config.yaml
n_head: 6
n_kv_head: 6
d_mlp: 1152
activation: "squared_relu"
norm_place: "pre"
rope_fraction: 1.0
attn_scale: 0.138
bias: "none"
extras: ["attention sinks", "value residuals", "short convolutions", "an embedding shortcut", "capped logits"]
beta1: 0.9
lr_head: 0.0152
warmup_steps: 291
decay_shape: "pow"
doc_mask: true
dataset: "wikipedia_en"
Each number is 128 + 24 x the weight over the matrix's rms, rounded and kept within 0 to 255. Layers, rows and columns count from 0. Numbers have three digits each.

# down: layer 12 MLP down (transposed), 1152x384, rms 0.0342, rows 2-54, columns 0-127
# up: layer 12 MLP up, 1152x384, rms 0.0402, rows 3-54, columns 0-127
down2:130124132149128111164132129087104138107137147123110167138135131118132113107120157143124120124135133133121136147141097083103097115103146086087166102150146116195135144121129157129190129090148139127155120112154099101082130121132104118146091130140114091141125103129125118126118097063125146098119140127144103135092108142127104132177071173151148128156117149137145125141130152124080106162112
up3:080170123128124118140133109146146148080124124122128133119122174131108109119148123148105156167163168099125112201102109158118136130152119128087149084121127129125145084117114112171122095136136122104099145143184131100098128106131136185130106127136130142134106151118158149132162137110129136143125130135154159137163117146133169125115061139123132127123106089115146127165141118127123132117176
down3:129175118122144123141104098118127100141112132109084174177104108138071143089125127091150117161129117139092180127102167118123116126125158091112147093128160130143105145151149095133085148097138075130145145112138142130127154146121102132088101108121092142081160126125113142118115163142105163127121134109079117102119147118149169144153120133131151113115145103093106107141096124104158187150184
up4:102114103124154109130165149117181140102152109136087112113122095123130114127083120138111095072126096114097135152131120116116139183136121150142179161120107135118128156118114088161153138120120124151113083141154117097122125133125101121106134121121128163170111147136097156141127156172129098155131129138150099115114150129153128107100157120172132141135108117112136125089116101150177114114165
down4:122195137082109135126127106160111148129119147159137088126105153134121113126136086154112088091130142158167118124119153142139106157129176150144137177123130094138113138139153132133105099119114120124142110147106135115132089081109094123117125113118131185101169079129143140151130099165117145107139100171091120115114085070133180096134124140129135149142126107113176136158127124153124088172170
up5:105127151157119112141138127154113124067162088143163160154155131148129094147093143105134135133139127125146107159119102107125193110121144082167145112139166128111164121104169147160167130154158168125148111158167099137114148113157091094179097138148178137160101117129116094115151147130131116116082104193121151120116096136136116125137115086113128107153106100155123087104108131120132145172105
down5:144172157129095095143111146139137116116118108158085145132166097112095139103158152123137168153106136093175127117145150109111155171110100133123156102140120092063088089109149113132117160113119168147111156143174129095126125157133117132144154127134143085190115091112124092133148123150119109071109136133152076175136142101118142121111138119106145093145108092121097068119179104121135129130116
up6:116140106121163125134163150121122158127142106136082117118152118157091119125129140150145118095093138140147108128110151144153122160128143132177119128094157153137090128126119114092142159112098131101134117135133121151124129135123115127088156135135096131174158155125169128154091144147153141145123109113166148149130129090147133133164145154120143110142098095149153084120136132126117155104161
down6:128121131111111106137170144125097128132109100147131096127145101155080081136099126130176131092114113155111125115121116118095124122141099125172087126132118145119141126117147132128103134127112090122140123104143128125148119119118154119121125148094133122177137119135140140157102113111117140174134110139085136091111135123130134180104148118148172103133145139135147112134126145129104115098114
up7:109169132160124085124114156161137117130134175094138143144147153136136141110147097155159127129113138116150122112128123130136107145153182131155122099129099115115181155113089125117162113140173120132133133168145162096115094110139103127136153129140137111135177157152169128128133123205151136112129128115098134149155151149146139110129091122124135132155117130146125145090129108138130127149132
down7:155140110167140118154111127117122128188115109165123102146129144156134096135157161122154150098131117127126110110111148097173160129128118122100114119101089105127081127142132130129132131125126149111097136146095102125122132125120136082145136137140162122121130106114078121091104139082135133109137106068138105153113155075162113147138098127142149149140135143107164092156137156161126136078129
up8:141181134113111141127148147135142196122108119149149145145142167149125166124084088125164097085137157148124095131118088115173087116106132131137151133121142138114109122097155106148160115132078079113111108135176154119139140134098145103100182148071083126138125097137123151131094100115151140147134063138126145115132157068148134130137078137107129124173121099093139085142112098137112131143179
down8:123193135108121136090117158127146121143167159145111118153138103117144125099121118141133161129082141122147117117130128162106099092147138134115108159138137132127122132095070122131129104115128152116110119105100167151135109179130106136102142110125119168120125120122142120175161117139113133089109127120131121143108131121149177146137134152106164177116137138100119121103111124137170124132143
up9:121124139135142148124118117146116127097065121121111255077162145066118126132124075147148133135118088100079093102139112131111165154158121117133147111143146097132107095146138133155123123144101132131171129096144176155109124164145125132135108155098132185124147125129137145122116157159057141153095088158131121077150113143153139164137137151129106103181090140167160113096133133108132109142104
down9:128139148107114172118085108133133163088099089181114032097121110129160124127127140180121135120128154142095149103131116108097080127130139164112110147123146137138135176105118091111153123107163149130156114161134098152107124091103099135104144133112118119096127132127100104109124116154123105149148147139109089090124104114151146137134116100132090182085160121156122118156152137145124130117129
up10:135149095147174147114097176139115120141110118119120117112090131128129120138149121143119128124112145142134133122107114107114121183129162125144125128136117102138113123153112133123131149084141111121134102107133157131128130112145153139176100101117135146194141141142095136104154163191147123123109131113174094125173127166151148101120139131142088132126128158130166100170151145123142144146118
down10:131105111104109112132110127122106167142117133091150051101122078126109138127137138136134136105134167114128096141123150143088111144116101120098117166147146113130111145138104141124104131138152096142117138136118126143122103163148133152123115116185110142153151091142180161119139143126092153132142126151121096159130124116121104127100080130154125117114102123159140153139117150137109141122119
up11:116131103111092169162129130136086128098072122068157147129090133153134123090134098179141142128137141163152097108118155135120183124119125121177108143095159116112155181107100120116104137106162138105117120161142111121161124130174137121123100097118141110138126153105161130122105136116134133136108117119128121083164086061133128083178140142095108142108119142121155136145126126108164149148184
down11:142147121103109103180147086152114167133102131111110094138162117112129092153150115119118120119109110181110146098117130148137123133128087130141131104147138111121117147122094110098151120096159117140112136159124180129149073100137112123122133143136096085126159133143112144087139169114120126154104147064115159108125079121127139144199056093136136109112180125097151127116115166121141148154096
up12:131109118162128130147095103084145125140136148125112142120121136146143088102110125158154109141062115132152130133157116151099130105124138120088159123142147091178144113132115123154089127101143148091104141116124133143135084167143086154101121112136095130165168088110119134132133113148127128140137111183133134097116107149095149139132139151131133147137120127139113117129156122093125088184132
down12:093093109105128094128128195126132123171139133126117085119102150108125121141126098121191091117096117160130125103120109145172077127139154092130148159114205170102114182120165127128101149100144108149119149110109157120139112108153092136146116113118147111157098142134111160123151175126136160118126116110150129116114140171162140107131110171142102126087126113150148114114103118120135131155131
up13:119108132121132147102128145155116104119112061117120143053083139135131130131143117123158159138110202101123126166116115147192126162123178109175126138088168145100138162097118091143148140072164130125129146124129145146103086169192071113125162121132121118158115137128099129150135180169147115161128161108090130113115136130144159147115141146191070101163104133177128137150124149139153107115128
down13:142162135097184155124147111166152138132158121128112142141123155129111164165178148107125101155129099117122115140155125070126089105087099180095126154065107116141142084127097142139149136162089176127101088156137144090152153132110125117162154145165159171143139148085114125125174148151091097115112139133144144112116123146176100136156114087118110105115118138153154129085093130112143178091127
up14:096116168144147092130115161150081171147107149132093150144083095116115172143134080172125135136104166130141101129111106155146104134175128106063130157100114186137109125150112107150096144119102145133130130120108115155110095145156080149136130137127132123113144134115107117134126097092130105137129093137107136116129111152123110105106106121132119118110118126142141138142135116124118124122124
down14:187111073127095112087117156137132135166107162120144125122086132109126136151119105098140151097149081150170080121124144118144103136073152164125156103177150153110160138134140161142135149130151118115114112113130093111147130155121113124157118129113180154161145103089137192154117110131113106139096119126153097141113127152131141110133150152127143096121116116129114102154143157100143140135122
up15:109119120121175119123154111096137095071129101142107129095150126172165140130139111160138128119141179173135098166119146139129145100166150101076124163161119127106138127096082107113130154104123140135113104211140115104109144106116173115187168128119107135133110102141081153153110122118095101102131125132123123139069134093165139071107145131105131135184101130136099117153120121139130097167139
down15:123102158117124117132116106151108107128133107097127101167153161102109124112126135134114122116109071148165108145138168146113153144129108086114144147135118136128129147098104137101106142164161148138092141111127142087183161106120176153081122128140132109133095149114121103150096124148134125103116135126099127088101148168138091154151136102156102121165109147109096115135147127103088090164144
up16:109173101149136162103147136130095148105128130095137166095118146158099120110136115107082152112112116121133100115150095151111097202155106106132139155093120127130151144141122103129117123172157147096108133118137143141148129152160101118142142168114132104135109141136154133127125107159138147162150118123143105141125132155142187102151098125107131089132101114171133121123117181094141120140143
down16:148113138158127126128143157105111131130103175125115134097104160096091119101113127077117100087127080107150137135138116101105143126111116139124123148108090128140142143113107098147126168175112114149084091153097167152128088088119125127184191077096113138144116116128153134118098150139127176121121134131094147141147099133096155106134129179186121126093136119163139120112093119139121165123120
up17:124104139124115105174141140116121134150099141118104131099102131094132134169147122130137139125114140098154118137121128111171143097130162125140125173143154131117128156148137108131164174119145096135101131132092132135106133147127151131117112072131115095193093141161132113139113121144146098145100151140118144128149119129157142095131119139131109134136122141126091130104133149141138136138173
down17:120128115116136144115123135171132126130103150116172007102132119106137145116125147168133071150100142123111139173141164113113123102124117135096169146115153095143126104119113109128117117143120141113116153123151120151149160141130134115180138149123130140109145145119138126099124119119125136120132084133113157132097135154114130144129137108117145162098091119104122125140101133094164105104149
up18:100124131106112138153134159106073165132129147117111118166109114080126097122133129128118157103096143102135136157132102157199123101162136143082185130129138182140121121105139074140134112088118135117111150131105090084146112101129138104179183133142136128153143148167135147110124091159139156087124109127128105109101157130123165150094142147118103137123130171146173075085109128123157099137135
down18:117146098139147113170173159108124155131130122146158097114177133125139105166117100086117128126102075112141121148104124081161132104159085147119126092134119103126114122133101124127084100081160146136129206104111119078145144083120110127130167196152174126130126171117110122151131184137150138068101140130145129090158163133093173133136101144139126095109123126147133120137152138109143149125096
up19:126123134114136145134112119133112123096138128142122122141072096124083140125088107106142099129137144119148100168112136186138102113130120114131149149134128128144129138122140133144135138169163128142137117130152151104155159119159102114131076118132121122140137111109112094113137116157093151128142110159128127149158150122138141142174136133099130079124117124169129121124121091132123143156126
down19:121143116147137138129101148134149136123141099125106070129102113102086129123188153098121159139114142148104147122144125090124097169140118140124144119129120147131147162116150128140106085091079146117134158120111108127086111135122160128137132114134139134098145084126132134126045127103116132114084171093138147101129134089129063132088131131118171134149115124130116132171135159104110135110106
up20:106090144118138168109139144138111171141142134163115134159162115122078114099148139137117109128142138110097140149121147137126133131168152157119160118127138112110095145142153115174097129120164129117167135072130152107123136164145175117113119142137115129112152146134147161138161121168114139097149090154134141102136143128134124146155160138162094095126099144124109123159151103093180134176131
down20:081124147111122105092160146146121131135112086143110125127113131100152179133106124157136064168091114157141148134150142121106137134083132155131109138135118137166136119107152151149114123103139167150142130157148105121151150118150170134087094097104146164113189147138084122129127127151093124126163125141063158149109149117149107117132104084146148093205124130127158104188152180140071076175103
up21:100109147121160154119113160135140135101094120126133154114119175168125100112153111154123134117136152151113133149111124110164121151147111132122124129114102139119136106114116143135167102144088142142133146111135119120148152161136137164160121129114092105145150106069136129131140116154106133096128089152124160131163139121107119150160125150116127157118120131127156122115181121168129162150113
down21:128152135146109090133143129126119108149138105100089154114132125176112122054097121133108136139130125132151088141139116085151100145163128121112155112117095132172115120108148128099153140131110106111151125141102140140126122145182142153129115117094110124133178132099130121125170120117163138156102128099144112175160095123106112161127126132149112135094170143109133131123150096096128133123132
up22:086127115137167094158127103090084103140131099139116130087092146181117126144130117125143132123116125144105121120137139130125153159163148149105097121091169111128163107111098136193113148096114109088159111094141134161078109119149098073126109157104150125110136154113088095150087108126121140126140121146123127113143139092130137139116112154170148150139097103140083145161108122157139096164151
down22:114151110113101158121133117107123137159123129139142098146136148114147145130147136184151130165128128139073146121136180171084137136121129139112142101107123107135124118143099126094102109106138092064109128120137091128149105115107108145148168167153115139125136119129115121096139130120138120128128135120127150162101136113123112143118126121127103111126073098112105135111116074068120148121154
up23:137137154119182178131131156108079141101159133136137150131129133072150102102112148105123163078073143108182123137100117175162125145121113125114139151128120172111133079136077156158102134109119135122095159133133132122103182133133181145168113101107121115138121126126156146127136119147143135152100067130170101141162124143114116102138100144218075160134136098148099088153156127108141147159119
down23:151174167123188130126136099122151098106093144106120153184147187131081141124124127100128101123157123126118113101174136134143112101123083132147087113143137143171165156126119130103106114161150114180131114155147168139112128138120115146061076136089149171083119134132142102099173129157111095146168102118100117121151105119086110132114097107145111125132136102141079114154077112113115171107166
up24:127132128114160136154119127149105143138116106162117135127118127083087160167156092128178139106133127135120104122134097137106100152147101165101121112127118154074135148114118123158154121110133140139106152106157168131081145109160107117119132136124128105120157112091100177143131156172158159120124173135155077147147116173145135139129125090130136140176160072122145128132153153131123141144130
down24:125187160138153124149106111062141152148117107106127119123130107125081109104075148132160108111100144155172143142109156120164118141186123148151150132149118123152157132075097134127162103138124144161093106090174142101131123170126100108118067077148144156126139130145122102105123141124156118119123106092115091141132123107116118148131144180109145173160144162149134112122113111115137137133127
up25:165140176094134128079134160116131127090069116107119146140115177125091161136095123116131132131113083111125127188115066112126095157124143131137161152121122102131154159108133097166160126143154151121111155125114171098121113090138128095152156113160117116120150131111140100079109135113090080157111121149149169112092154137186141095129130177092120137099099113122178123093113107155144102153140
down25:178170155128159153118097133134172125144121102146134126082092143102111124108127153139108124163119120081107105142151134123095161124137169125123145134108074130124156132166171107124128153107119143109118136125097123130079116085118195170160120074121174146138139135144141078124125169109138202120139122124104143081137107111139161124131174139160127141164112142127145133119132159109134184117128
up26:134131148122128146151158130144126133131107171153074188164085165107118157111102088158128142188113138106064121141109120141163138156123133140119123097131139116139108171109114138143129160133153117116152162152146159091115103130156166134098147149144102108138141116169124111081094085119135069130107137138168145137165087092164104113166145158100181141142121119119175109129109113142119132152133
down26:139145121101179103138126114116122181101122118132153136090101109108091178095128139194130109122131155129101124118143095112127163113185082112119124109128129065143153121108105148096099151104139158095077125147100146132132110114144137089149130142118097138111122075114161120164140170113147122136131132102146169144110138087072093150123124142137143097103138171166135116129108103166101112125100
up27:146145164133099085156128152170065084087136149117125147139133094136112097137080040154150108134107149158193089131147085109127119131128117124112147153113101155100115137119162104111125096137144128117128140130150114139117087084128151118169149134164126122160094114163162149165125132151112150099154122157088096209148137122143132116102120158119104095159159095145186143131145119147124119160112
down27:157112105144134131125132115125124104151180120111126155168135123159117104096110116098095118104168096174164118101172142100132127129093132146104135110130120138142123085192120098183164104108118180171092160138117142145162124155118101116109129129182099116149123110125117132137107162122113129121149139127095155163131104118134114106092153128125190097152091147107147112089167131110093127100106
up28:118146145161171133084133102096111164136123151113123141152092121136143149194131094098101107153126166153125121088126096125121161095158111138111100134117123133127151115083111164147128174134090117154086136126133135127121105139153168157123106118067118105145167153098114133124131142153131139141115151135111126114145149106137115142162162149151109137147140128154109105145183144114127084151132
down28:134078088110108153105117132158170160096144129147108123147131058127126143138146143077147078175112155113140122093066154137100125150122115136140128117125105131126142129153136113148125167133153104172148120161086117155131090136089153095112057159185124140090109075151165146131121131152103087149091140111075141153153122171162120100103131141110151113118106130128114134140178144099110163156157
up29:189100163164162160123088135131130132154151159148150125144129108113133107152110093153126128141137180154125147139122092103131172128145123119110080166132137151132119127132196116150131188107107099136091127096142121144182095119129080131171108085140169152136163153096097160113115100156141137131095105142158113146170180155121110118123140135116081118126116054131157116113184096100109133137131
down29:145151141129119147164106134120118145131137178091117117140085090141139118125152152116118172108152088126116086109156135128113164150100134116135108088077164120151158098125117155118118136121170117142128147090156147115159102130148155141123079118135130164103141081121146129174140146129168104117154149136164119172147139108088118098104095114159139097115150107137095099112120096129103140115109
up30:101138151139131146113121122119115166157131130120125112154160107109158152124109160145157101133145111146123129110118116167113128140134162128153121124111139150133125134161133135147146152091124132127125164143093145131173080118151107136098158140146086121100134187118093133165077099149125093119103115118116160169155092124139152130162141116125124126149121140166155144111158141137115146131132
down30:161127110144145125103103109111118146123119180143131035118098159136144099103129105118103119130095138141119149160144121126142152111122119149117128124098091105142109094164121132100110108131142105124109138138184099135110120117137142131123149101159156147114143111139163127139098139150120123119138164111126112121080136128129121135096071141145138118122161122141129058148124160158107102135098
up31:150100113112170142089108114123156100122108121163108147132128131121149133150080086113157110118144123119119123164135140138151139160134159138093117140095123103149124117118140136119085135119174139121148095112116172109128135121138145124097115110076155129123187130163150116110156144115129110174114106111093129160160086173094147114144105134105119159137171139200136139135133087156104119152135
down31:111121128153073119170137118153115122114163149147118079172118121100124132104161161132125113107146137145155105172154118126152124117135135105126154123131076144146129142144132173118144149131117089144173138116124159146147162140146120116116112149084129141141120099116118116160088114113114145125143125092107161128098106147139109112183104124150143122150150159130121125175138136087131124123127
up32:160075137129138108129116141148141139098136146128115130146134154121112156159141168125097119107121098158168138157131158120127155140088098127106120087158129099132113080097118148145146180073114152085151128132162122085086145149122174085110147123120140113147169089110115154114148122146112112140138147134161123158140114123141149081150136156132140153131140132139134097101186127135123177121151
down32:157093106140143133133108103161125108153089123128089168109126153136129111140125129139112134106153163127121115134151114137125108167149076115136160124118111154103102106136160094102125120115129127129134141109112125142150091126136114143116136135135122092146118171136145123098152105136124139100110176169128104126140106143110116146120061120170119168102152133117129093151071145109118149128107
up33:150148162138128136134114138119118118107113112085126150095152178157154094140121151130108127090151149101129089150118057121127125102137118088112140155129136129123133096164101125120166067113119147149125116130129142115156144099129092144146131085121135163165095115159132119115117099098143138122107072127114153152172123119096079120134083134122133126148134109140118127133111140117169155126118
down33:089119085167116165119121140138139158172121127119061081135064123126127135149111147156169121133127150139111111093114127122141167127113089107115127093126161129144123098116097082146130135117140150137139078141106129118167107145140137144122135154096160121086127101122119101129099149139143145105077083107146110145181111158126065106121121120083109109129154135154086123113091125127121114158090
up34:150148112174125137161118122136159128130125138124159141140130166158124151118129128089136128170129153143129106129153141098103119125150100138153127083128116149148146131143048162141130134154084128090111148094136150122103122168133164092175117128138110095127102095140125155109146130092127135111109101125156103155108157115141130111137129191106150159152119129131179153120147160093147119125184
down34:093124125120139132126108091119132178094140123163140154150110149079159136057105136129141088101104092150176124102131150167128159127133095103130127153161137165137111183116115127121117144123135132128102138148154124112159108140117145140108147095089101131129139141143168159128130119140139118120143094120136186124090069124110107116142090089122128100135122103070116106148130125118180127128160
up35:094103135138187103115113153148166129154129097125099134065112129100108123121101113151115127103084098154120117133100111099139143155138133113141141155140173179077128090146132155117147129074102123117128139136152101110083106159158100104164103095096135106089139141098123152133121128133099159146088160088096132123136095149149118101112145103126089123141136131100192098150168136152146072149101
down35:164093117107171124109168115132148124127153143103142105192081149131182131113124101125124130151101126137117114110115110103114143117114139117151113150121132141143119129137119142088146121110155150143187099076134106132143109128112140106154112131110103147165128135145115142121163124125093086158142142180124118108122132139143113135097162180098097198144139131125124078112096121113141188122142
up36:062136147160165095070129123147119120135147144147110182117162140156125140122140151158108173077132108091126059120134087169154124139124109067126102174194111128137093154129117080115157116118161131147115164107128113091135148134110134118134131116116142126121164136175098133143134101138180147121108091109142111140107074161134142129151095140097120144175110102117135086102153125113140130142119
down36:178165107141139142159136121141153118114111089109134186082132128107150076125096158092162109137101149103123105128099126142143098159079136159100151143153152120115123124098119144149129148093187061112093115131119146126097092130069135056139112117079104184102151139116111130107124119141129113119124166152108142111108135112182110168167201135161149104116147117141136106132122125161131094097114
up37:163115130107132112135147110128141128110120144138169145124161152162120113137152112199145098146129124123093123138141109181115159136127137130128080151112101126152105111146132067184140141110112156084126155129112134135122116141141141171146133094081140064158143174112148144153131117134101156117126135145126136117103138154171149130133141163113134151164097131160158139137167172135155130178118
down37:120141187106111078121135094185136068151122150154171125168130159135163122145172102092149128101132162153104104108112167092092120067124114089112111100061137182130162120066154170158101105110114106120169154105124125172134082145118176148144116142150085072129117118127116139079116127134112119122150133105188125152110175093133102108101136152158114125124135142139127108147107153127116181134103
up38:119111177133145132074088115101152147069106144154172172112130130128153132152114142148092075108102136174129133131155087163147139147125159161105124100144127158120106167101100124110119142142174113138157128139150139126131141113106149158110150104151145121184164136116107103127176134150111146087196094119177169106113102137160108100121143148089148118145103110109163139093134123135114136174124
down38:135154161127170135125081141146147094135104129119103154151111132125140133126141135090098131122128140103147086165108115136078142158178173114175125127085118158166127172108070139145158145121162168103116125132118158157132120149108097134139083089113098126141169130145124136126136115132111113130144157151165130089162114129129143107104152144139160144126094115082118133159120140111138150115121
up39:065133170156155151118134133117137097108102135123151140124099122188109145107118096141149124100102132141152123142142140097130153122170117175151106106133130164105070150084107073138162136147154148102132159096096149147134104147112115159141136154124137101109159105145117140104153084129129118108132135101095151132142097108076144134121186129134093137152087143131108145131146136157153178137167
down39:134116118087141093164130111110122141169143130136137115133119099155130124136103102158139122141119155148187132137105175154108147143136128157134160179127129118126153105112098091112130151154124116120113121107093074139145105125138096139135083113099101177120161122121135151152124131151127129148179086119102151117119131088109134128119083155134054115155141155080084123138139147110139105192128
up40:148098127167137107172186138151151126111143117109166137098113109119099117107085139143164124122166133150111139172116110145105145161133136118132142088118154166116144126119158128140112163152072142168126137125182103130102131120115129082092099120130110158093170154122114145107141103126145123110132115116129116116130152124127108174191138107118116138159150140099165084147172113136131103143162
down40:160119132155121159139113109098149125114129153077148157143092107140117133128090114131173153166080100157110124139093130097149148112126154153106127157138120118137113165160117131147098121125121131126120093117138132173130115165151193086138109102102155132096158165146094071089161142119148163132135161136141147141110161114175102154127123118165102116113115094174112130153131130166115157146136
up41:118139130112171090093115137091121129169138154102148117107114113155111155123127115140163155143107127146135089122160142145147117170136141122163127140111128152116143120082102115167129167163123136099115120161104113170144112139151093143112106113150101084106123088101166138151149141100120106112112095119119120117126099144093142108118135130095145155137136098118096118106163144116139087157135
down41:124151129122139092109186146123098122129133104117115032115163126140133153113151135158135092127103119086142115141117157152139141131098155140106112121099105141103141154132148161128132146153155106150055138175190117115105111075137117121124127098111146095141133107122129127109133153127119112117075142133144173123158130121110105121140161129082180152129132128148131116145145083118113109121191
up42:131105103158104105093063153104108160121144168157158148153137178124149118137102100148116141097091099079121122150123138130109115161096119178111151120122151132177125123102138146145113115136134127160104120139166165155108123099081169132121089154123165128122130199071119178111130123126118150113144120133118194114115126147131155115114145153135162134165146104127137105117146114141120058110165
down42:136118091142126113172139124093161122098110111139159187118138151154080142130127157126144130130130124140066152140115160164109119111135150123164169142118137100163116110143168132113062110157152140126079126145140115157134087105169150147119127154148149147126149093082113130157121143106097118179186130123134167105117133121117097095136173137137153131135095112129147147118106114143142118109130
up43:141170127122102123146135112134144151144135108130101148130111129130164085144173101105103115151098136151130110093137163136130096175143138122132127143095112155136122125098111039144126108141102149096155142096165130151108130104145108085165123121137179157112120140135102102099135137144152108158085098119142096115110160124111131077146114106109148173165101127121171109100130160114125158128120
down43:092150118163118124123148137116142130156081137100132127160160146149157174103116109138115125123084087124160138109109142145175155137081098195142178145147149142104138126124143121139166102123127114080146125151127158106134125161127111149154153114134126112098126166141146137162176153157115130106153091074098117106112102113116131116123175151097167175172108117123170113100135145132101121113132
up44:112147152134130132136154140144088094124156135118126171111109106172118115146111126137159131143114145173161104124159128084132106143109136117120137153126122133131116131131136089112103107162144143163068162129160089107081126133169105112148150141158103137163179122101171147110141118091103098153147117121176151131125104089107111108177103084118126143167131114161141138150151118141118112114147
down44:097115124137101114158134136162160145157165135109142119114150128138143118074133133085133097182170127126108162105102139117147180142144107062164140158123111111111155127113089162108126097107112121136066090143104174146122134153108112080170153115086122114143155159111127123144099160119112099102127098127136142086134119115131134111178126145108114100145162128135188099133123155130112145071180
up45:119105157089158168160143135140130158132106149097113130160110122125107138125068135099109110128145136106170125171101091121086155143140140189108114145146138102144141118141098109136160128145134135140104137096137113140116122135179140077108139114132139094156110106160152124086178151124124145107128144191162113160098137084083117115144101167149149181146111134163152083160129139137125118113114
down45:125114103105156100112094090153110113166126142176085197146110135132102151124150105118119151132149156111119204132107161115128093104106117139116138118127127119128146093105110121120152111116141131148112155130124159128153137153142109163127120136143060117092137112124107106165169173133102142127124104095114094139125122200150158115185073144156091144138123151157081123133117080125119116099150
up46:133109131135138135183108165137127129118149106133118120124164133133121140145170082118119125106123126132125143109105154143137124115134095140122127169123110145187119135092097107143100145153142167114167141107149129149097107116173135124123145089129130107129145155114086158142144128183142132122147134094148143114168152085132135134189179100132096151143122089154095152128139124097132139142124
down46:119131136140143115182089114157141121159164141134116071110151126160102129102163092166105124170143127098121158128126155144149152114168083093114136133141134116163146147150085149118138136120149120090119120112104150092122083117142125079141100130142129157144073112131179192113144137187102159124122169194118135199141154095149122089113125127153181091102113100102131132129091119139158120114160
up47:112147136099136089125111132105142164114134111116143152138154121134056087155120131088109127118132157164152124103123161108131143168123130142100131146100164117065165109110120120134171121109145164084163157127097112176109103136155072122129149123112109122136122122146110088144130116099153123141115091171143093086140156115119125147135086123164136082148148143154119146114112119078147105123073
down47:137166130133144114130117123120096101133136147119113135123111104120131137096127118103125108123094178150114153176124145151132110095071155097098155132110106142142114169086112167125069121078138150123128146138090104131156120126151134107142145143126146101132144100153133118173122120134116124209147138161140144115097145144157127126116138106110164151098132177137105086134103116134054140128093
up48:111149158133145142177130098116124106136133142128130133152102140148139148111135130094138139104123122118149126152137110145186098120131175132088157154141125137147105182103114114147154099099131121118119147130125119109122079074133140120161116092115123126136131166151126125132084091153144133107111151157163153131105148092133159155169123113147129106127129148169148147097094127122163082164114
down48:132122137098136128130111117171115148101088116135175081117144110121140126149135065128113130145110107144142148189089108122134145151134120099089126113108084070150139143158113188101079118091140114107145130111090130146161134121113153123151119123177129113156136120150096122124089163161130096099135154157153158103125171143088130122136083114112141126091177138158098147161138174128104156159095
up49:102123148143137123119119133147158148099095140051117148119114108167096085098154146106110157138112142135157105134117145150137120140116149144141123142150162138128141149153134137098109126114169142097134123108183170121119157115174110070123119168186148116168132110155127077162157117108097114112154134106139163113102130117107132127122128125129107108147095095159156122154134121113128127113187
down49:160139096197143142088144122158157084106125137148144170146167128078101157128125089122159111150093127134119104115139126082120105125108151130110102140115096171129173101088124136157143127160131113092157116094136200135146123097120104112127133109122112150096136113151096151111129113151072124146128158117127117147121135158095141184122123133065125116133097158116137138087178148145092139130129
up50:140114127141132122150099176162142136116139083133130149097123117098141122082092115113140150125062102138105149117126112184139125146126184135160139151129155113100116183136102107133125137136106138118153109109143118157122138115129176141104122113115129147138119115098119128117087154158137130144099139144146141088126132133149119153151098171090156146139090140116121083107146144114140123097122
down50:087114130142159177141132168102146182120128154121124102111143087145119093142100136140101118129105146145135168085093131157111174110127146145131099131175153104114129118104126137117125119138103185088111092078145142131137144121124144163109116108089110111119104114116115138109127158125131132188120145122114093160102097120162105138136110078118070109094122139162149124104098140126071157137103
up51:164111126117187128163121083136132157114131104118156147153127104137081129169109109112141090136130147140128139169138115142141133135150143123110144145113094107164141135140134099173172164161155103102135104147124142147161153109151119123094092119131089088097138091129121079128129119097145115113148137119161151167105124126129131156156112155102136140149125102129149126122123089128112123113125
down51:126172142146113157127130087101158117126138132174118128118135125184125114117131114125158112149126156130132115159151137105149111117129128139115157152133120111128124204153140123142161150124116129130146127128134135092130105101117116147143107137120151160121122108096103083178093185172115126145104120100112116139165160114132140127141130122133154124109102136110079131110121152127101113140136
up52:125134099158151173107127176120102153092102125116151149110135124138120106157144145110141180111090072134125141133085089152130125115126130091124158137108159195133105122107139108136100139108127178173114131103127124127122126096150150153111156087099116152100156118140104130091141146120134149130129137136194133108135094126169121134131138137129146119147088125132114057137152087101074113148144
down52:105111114154147131123146111129110146136138121176158147128142113171077162064105143126132094091143134093087117137087104156129106185123127132102092097111141140102175150108122184127142160155190089191097148133136119163165108113128097103149116163143098073164162077150096163087092149173106140124157120141149144102084114085137103126116096119113143120076113158150139120159116150144174136099147
up53:130159164142136148123117113127150107135146131134128128091091152174119151126079124190099163141136117166170139112103127150109136124134165124126152152098103135130156136148147152118160125104115147162142100123125109154100117130094122129126159095096145140129128127152137136157158115143133118111126145143115165174145151154143129148169137159099144171129161079092093107099121098104117145161137
down53:134106104153129139103107123129125097119157151119141114120133116179130128170113144142160111145147105155087095122106131125151135091150156149083121114115116140095129101144120097115125094122104142123124150172164114137155130141131091140121111112111124118078124136172149125142145138104112126143131164137140142116155141098124126118155158158149166116155160093122140148152129113135117114160112
up54:085138151134127163125130122098127097062124116151114183149128133120077125099122102100113140137118132113159111166127129118137141156105130115158112128149122142154130128184159129133087137075086122126134136082121138171145100124115144104080070109104091146106122113089160117132115125164127136156147105153132111141127076119164119112163139130154093165146103102116126097093148177112112108183108
down54:094117153140121152163090128143151132149138113119184149107125099135133163133150095104078139144102138094154163042075124154124175117128103164144156099090136107107147188120140120117148143145131117121159114194128165183099136152167130137095179093143161199109098109089083150161094132150118131109122123109157178126189119116126101184177140108138151146108087142153118171096099132089131156142124